{"n_kv_head": 1, "head_dim": 32, "vocab_size": 2048, "positions": "rope", "qk_norm": false, "bias": "none", "init_std_qkv": 0.0498, "init_std_o": 0.0, "beta1": 0.95, "schedule": "wsd"}
Each number is 128 + 24 x the weight over its row's rms, rounded and kept within 0 to 255. Layers, rows and columns count from 0. Numbers have three digits each. The size before them is the row's rms in percent of the matrix's.

# layer 4 MLP down, 64x192, rms 0.262, rows 0-63, columns 96-191
099:131136134090108117107118061151155143109112122144135107109121147144159100128123115120142109132131135122110167117139142168120152108137119096122151166096156118167136127129106156111090173109108149156129089187145139158158139142130142102114169125110119225153135159169141140108137163153077122140
098:092115101145136131184151138152138127110128119110108117161126129117063112138145128121134145130156129097131098105095136152121112144135145151114157121167115123154112103101119105166149144106143120135130115089100096148163108162143101137142138138131128111055133126112151158159112088150140113157
095:119141137134139136147151146079179144103148116111117118118124122124110151132128138109094141133111147071087137083160138154153119128096126171168119139119093114125124150116142120141119111122135107165110101140174104082157125169123156147125102136079132119142127121078165144138141128152120119117
098:172072139148088115080098096135108140143158129140162123134179150138102104117155153143133095122126164104115149121104120132155089099135138113129138140138135155116110141164129131137116169154128092130176159103102121169110114113108130152144148143126106130136129129105135156123131098098153160122
100:150139139114132101149108096119161134117121144165141189136093125129155086133139128084158157137159134104132108105134130099147140124089079116135118112085074119117108156160119169134140111091167123140172135128126135142130141149132091114169123125147144141132107125179093143092114183123102122123
092:107089159131130130165121134143103141107108136112137165093116155132140119127106106127112089146144127111103117115150128094126119182099127174129099153107132130135167112166143156188109132095170152163121115138095140112144159124094109159117154135163115152108170099087141123103145115134145157109
113:160170127128132134169145118127107123105103114164133153175117134127071131131102117137113137115127134177158134145126127137142128123116110124178111119135143100141105152161128110159122131143151133104126173148138158099147084116164069154133127124143137162131172098146134164116118137122126090136
110:136124175153151096176138136139140158099085126138126159126162134094130165121112158126187104132113114124127156144181147112134131123114141155114139127133149132097167127135131075171135106112091161121132150134132140146096108126122129099121159136144128134102137116152105113149110091110109124138
106:156108101090128147164129110112128104141176109103102079164145120111124165155182157098165090117141135110175132110131116072168142128148103117109150126130144148120170170104121156095137145086119131100117148163155135130162137169126099134120154155130109105141091106189130132147131146099138133123
095:140141125112185123071104132156140137146090119099122138116093139116108131116135120116154125133141138166137159131131124137139152139121109118141108131105138125145136143145179084151165184159123139125157119147077158151137149096178115124127142117092130101190132153103120134118149158083105098138
107:108147093152183133146140126102134096153123139131129099143152152162117086098138113088117105118104115107156078113133142120149093122108172131158093114123099092129155122195095127103161148185105139147176116095081114136093121155129111149100144141152124122135162146120133118114114159114131121112
100:118112158139112116167125196158129162144097119183148115124096141158092173132115141135117125137152130175123123099115150153118122154124132115114151100159148154129148130107164127094096141126141184111163126066120145099103119119150165126138145102187123101096133148134131105136133154152145127105
101:116139114122143096107165134113146120056127166111150165126144116132140180128084115125132126107118127098146122111139146146145128136088146117110149122096119115136112147147164097105105150148141068140114156165117116131084122176123115123097139101122109138135126124118131135126148149136137101100
103:159085096143147093155110104099114103125153141146098102119129115090120094143112148132143128118148110132118149094148120121106126138179149134136135109094095180135125118115151101134185134128092139099146120122147117123152124139108156127129153114152133157132099142130158138153079139062127154137
101:085094140145135147164090095131096115156134100117135108129147136153094074089141133108089150141118122198120102162127130122143113140122130101131171185121125119131159092138115156088106113115121161105134133110148123117149131115169154116134131137100155101188114170137125109139143138136139100139
104:135138123105103106138142144106158166097107084171123143120118153141137138140141099135121143128112105157111151134130156101081155137166111118132143110136131126168176160117140118137131140135128096173127047126114134133126132090076116157124115112081139142104090101090123124104134131125143156095
101:091138162142154107114110147125108106150108142127095074100136134127139119195141104149153108129097107155061123118136119139105163111177134131106125137141129121109105112115153109131147165128112138080089078112124090102135113167143139145130139076120116076162136162105142137098136120116124128107
102:129164157107096217093097100153161145117130135159122133128101144155194141110126157118103110142140118105129103142176110129120112118113110115157158168127142155105116141160105144133123126140130097136122100139126127071134144086148133134143155107136141120130089197090126085124167131134143120139
094:134111133149161109121106168126135132113163160094114165131122158097116147127140119141129155132115138121112101141139100108159130153136164137139128151101135161141092159124124168113095113142123128141168116126172119121121188092125111087123126118105116140097138137091131100177059110171141131103
102:148087084109132176153159117097123099134111105099180114133121126161164120084095124137148155128137151128167107155153146113138113121129123134137107101108134152129106124110079107122110127160141142094112122123124131137138075119061123097129127151117126101131150100146140115119138176163100120106
104:083145135121110137096124148137123170117136147149163133099148093149082143070131109168108111124178136140114133212164126113114142163126105154160124099149126109139091115125130119113102130170124126140107118107168138117112130116084066132109130117117137157114149123139120166163101121112130091133
102:132147107112149113121128143140111126147147131116116108137133171113124121128166144155156163128141140058133140103107139066128166136086145144139164105143142150159128140091143117130157146116111083155158149139140196171127077128143116130137136123154125108161108179123122122110129094118136105138
098:115144138118087121102128116129127096113176110114114131123091108134127141160124132147126108132148165110140136158065123133149118209143138151123164134144154087125155090119127157149138111151089151134176152100115108094159117088117108123162129139141113088134155130119134126127161124150133139085
106:154140078156157116138130119162128111133192150114160097164120151086150148142113162136068143131149111117126159115113144132106109095103164157126113146086130131149111123123094110078145104127135133086106128158117120088139168128124125125116122112178108089101117105152102113122120184142128122114
099:121140149112135125100146146150100120183109111082168125108120144122151103146151139121120130124112115135166119111122119101136150181154114124082061152157132139109088116120141137125108113138086121093139111106154126143115152156132130114118083144118136101102081161119133142081184109116131108126
091:146094121148091132115164141133125133123131148112108137167149147119137113134104113138140108141100107114102116112099161155116141081099124135094135130164187110097177052158105089058168129109131099132146141156109103104112163130116146126144121092133111107148146136127099138162104107123077086120
092:098095087149151139087101117135117131123115157160105106109104112122109168129129140114179163121121138124130150164096153123108180083119104085094115121106117118122129092110164123137114131158094138116110111127143132140119164140106166127152117088137116103112141146114105128158112169125109129095
103:144157127167104174144111146105115107124131185111111165119102104116119154072131104120102135131141123125108148111117150133138117119130088135157122159191119144094169121135148138138139098106110170143141131143117151130119122132122105126123164147164128152101108099144113173132133097148156223115
092:165124138138119101129153157135148138149118127132143116121131124106146115149133087160146082134095157153135106090079129105153105126119145162163120144129102110128127128149159076095140137140141078146109174152143127116087128133147091102126122122100116105164118076136158145128121154131107133147
101:098132150105088134103143136053166117110175111165116113135125143122115150096129091125137125129113116139130087143131116142114111107097140139118147144168116117169120088152100123119136101116110163116131138145152145144128104069112150144155115155124116128145140114112159164136145094085166124105
101:108135113156080139095118115119119099141130138154128101112184113152136123129094126111079156108132125112160095141140158146123166073140120125103091063091129132138110109149159145140122118126138136147153125124131136097176155127180131118118123178147139168141107099131123092122175120134148124179
116:156159133122115117116114110166124115107146088121136112115155115151164149123148144125142112120073119091156154157100114086121085122137134119108156140120119106170090113093106161109137123111125053134141136100157124111117137143143150125135126167139120125122092188116159110119085087133116120148
102:127123118098089134117148143137154158124153147131158141161156119176128137137131115122152115141103151133138126111135095127137159111123094164145087128127117102154123141101097152162143118143194139122170136155150139155152180098091109097137132120108157109129086157116117113156148113156114144135
103:138146143132192109077144160164143080140102117163150145084126113106083105153076134092126083128161113162105146139135133087138114126099128096143150143111085135074113140093154140161118102107121147126115122148102169132103129110095135126134168117111122174101141124132128139140135124094108133120
096:142139072085180118140140120113119104118121141117145135164151139183137143101151111107097144149127117119114138106086086128156099145126171108095144107144117177111143131100151099120129125106116123138124135098152132181097061125142133057110112115154089115148087153093107135109139102170095133170
098:130126129151146112096113159143130211142101138089117136126118120145143123122186136148131160117164066162149122106153119136144100121132134096134181114070134124129113130113163150129114126082165092075123121134125096163149099139120146101134159143126128091133116125131127140139099116116132141118
096:123128126110173126110126096107140131148143082114105139115136109138176130128089155139170122123120153114143132110111087132155104133160132096147135119122149150084126117103131144100124122130147179136129157115098117119119178095122157096128165123104129132133106102099146138143136153147142088169
100:149154114163068132192135129170146145149116130141130109076109060116135118138114146133115102115105116152114125152154128134092122134127137109114143097155124110134142107127119140161123103160088156119116118160149114127088120108099125135096156121113123124084116113100146082145141136122141146088
105:124100160106105133134124118122101138127157125136124117145152129172116154135136115141102133131149138111158141128134136151149128166143130093100111152126106141162142099126099120131127126142123113086106129164113152090153121120124139146130156157134144157096149140178097106122178131112122107130
099:189127108126158111126127136093153120128137145127082161124119170098139114144131137110089118125147127072145156125112121075141086104129119155158121149132094130125134142133094146130123117168111173078124095101102081075120095146162113158114138060165135116112154129133112158118159119167091097155
098:113135137082163142130121109093101157084112128121134124113128125152118102183105099121111121137129150133074134137098135124129065086124143110126133129147107094112143070131110145127121085106131131132097134128090120101160127145134136066167115130144137093119108171146109114140149166100112089143
086:146113092148107162121139138134111138147155115140132074143160096174133152132113117152105133152148113143111152150136132072132091107149083142119098137135113150133141114094102089087112150181110159106148154103119117137091120144162146140135112151153135094136170097151136127116171111128144119126
090:158162183134116107175118106095136101151113154116123152136088168141125106128127140105134122126122143144180116124181121119126146157096123172158117070105133094168100107088166137139147116069135104108108127137108129165118149078144129152099090136130114143126134118116140084154091156111141140106
092:150123139100073159137129134099094164126143132109140124148130090128080123133131153109119123129092123105148153105158117173090081153113108150139142171134119104143114104154120106117085126151112143155089090139140106090131106148121121176104150110166136138143147166143121113129111110145115167145
098:111132095161116073166107132130128073113119124154154163113136115061115125153152093151112174130159125109126130123116114114133135161150123149131111130151163146155145187125110112116109133179158076112129113142065135163093097152115138127149086125096139088101166123129111124169110131128106109118
101:090183152142116080163125145132105114087104104135110177122116135123128124146183125085125119126105164135095132124133129110137150100117124089093141139136196121113143143106135193116091146124151134115088126085092103111099129125092125161090086141177130148107125107130121129090134129108129109117
105:098108115131125121076140138120160115125122100102118118115132145096129110163160134161121136123146097120112131111143118116147120129128143123082127105111138157092124164102114138133151141095183133104150133138162174141126151144091171171130117140138136138116119129162133133115150107104151127164
096:139119129120152163111165102122184099147088098183093151113127169166187072154121119143118153137138155103125117115138126116124080121113083133135097142099137150126109115097110090146137144110127165135172128104149087135177127147143146134107168164083132133111120121118127164103129124132135151162
120:121148140135096154113131115109119161108137150115105122120143126100085110137110119138176124132146132132146136124131101112130142135155130140127115148164094135126090163191121150164123120101120133173116188136122138131180110093108132115133084123157144092119115127097145141133153117160116146145
099:127110122140113144124124122118099101145098089136154128103114076118135147121124138146111130141088130162073127144102134162168140111146136113124125118134136127116146090123111106187124099115116097140116095131172128125128159160156117201133136126088137096112150125165111150131150114150090117143
102:154131126129125144104140112088161124110145112147139101119109112092127141142083106120084125122181123127110077085129159151125142202157167135089094123137143148145129141153125136153105129123155150143049118102136154145153161123157120133152090128137131148182107100141130111149163154149141109143
103:082113132100147123086103141144074118131125108145137104132089110143190119086090123091130138097123109149109149173120120156120179126118123123066099126134161112124108136177111128149114120130134138150093090132124120139166175127156148123100127146117132137124136074125145121106105160135115117137
098:149108108110124086076135131173125163129176136113128170114087178104166150147129107147096142121161103132107105116123130157099141137114131148123139114100146122104167096124109076155113182096149144136121102119109141149101144156138124102124075137110135115195159163113136096199113124122147109129
102:126143092123136112195170190130149118142085140102123150135151169138132126092134104159160138135124170122136112103133119165100099131106131130160114104154117126108090166138137142133121110137131104154148118170107134110096131078140129137124145123108117111123121105085122145171087123121110150123
101:126177131089151158100114147127108163101149140091129182120160114117145113194115104151115165145119131148124111115101121104107145120126081105139106063129176121090132132096164164110138136145147125169128129105114163124173159153126157158131104117141124116122130124162089134154144116135091162107
084:121122114149123112085117134131128134129100139131143134168090131125120114095135154104151140119115116184162078136109118097056185103141163106141174106138107123116164130140115194123119126134140134156130105149115110134209094140083143101120117122157126156124124139168127110096149140132154099133
098:156086162117131173119117188157107144164078113145137114170129075122136118133112123155136174137079129145120111117137127141155181117158129126120099137135108130101102138104121129138123127155137125131139127144151122122114149170115202129098123114096129160097158146163133095109116118129122138101
095:158092093142112121180122092147106119155123123138143158123107141148097073076122133085145125128111120148167122137134134171089144146145107176121113131148119102105135159153102088149189142143098128119091157130154122146110110161124060133139128138147151163106143153136115136091100094139114098153
094:104137144156099103118116092139093150175126110105082112118141091145133170055129129098159166124150120118114101149080130147107136104140151153161148132102120115137111119106118106130115121121100156154064149130109115108102126109101100135145116096128114152120135134119123092085139154128165138140
086:134069191123120127152106116152164146126141127117151099095154135136125137113136144118149109127107171139095139144172152126142141164086156094131119151213105169109090144130136137115174142130128073144121173122124112149105109142107147132126085105141131116143130106127118117125121102138164165142
101:143087136111121129128115115127127129157110127081109137124137114119115133124125208133147102106131125126091125125172149151113103091139142124124136113113141132143137147180157109124106128103135104141163086144140154141097060146129135111124163138076141141151166089143157160127103114117129147105
100:118167093154186164121133121103082138124081140141144116170138122136105170102141135116144129133123114182157174146130141182115181108143114102129136109121114137139107143100178128099150133093129078108156131142089137119086147103150131146132114107124148180145142124133135149096116134124111171106
100:112131126153142122152127115164157130115133120144086152149046138111100114097134188130135107115106159134143137182184137136104073110190141160170131133122089133140134104143119118099142135107140170069154132112106129153147126156146102119140108153094137146136118144099132152093098137132149137147
109:117108111118138150169150097106125128146169144121117121088165123112133153128178122154096100140133123110179117150114101082141157154079134114142095135103139117114179176100122120099134096119148102116114181109161125146095125111152140099126125108143125126138117099099118133151132145145122129100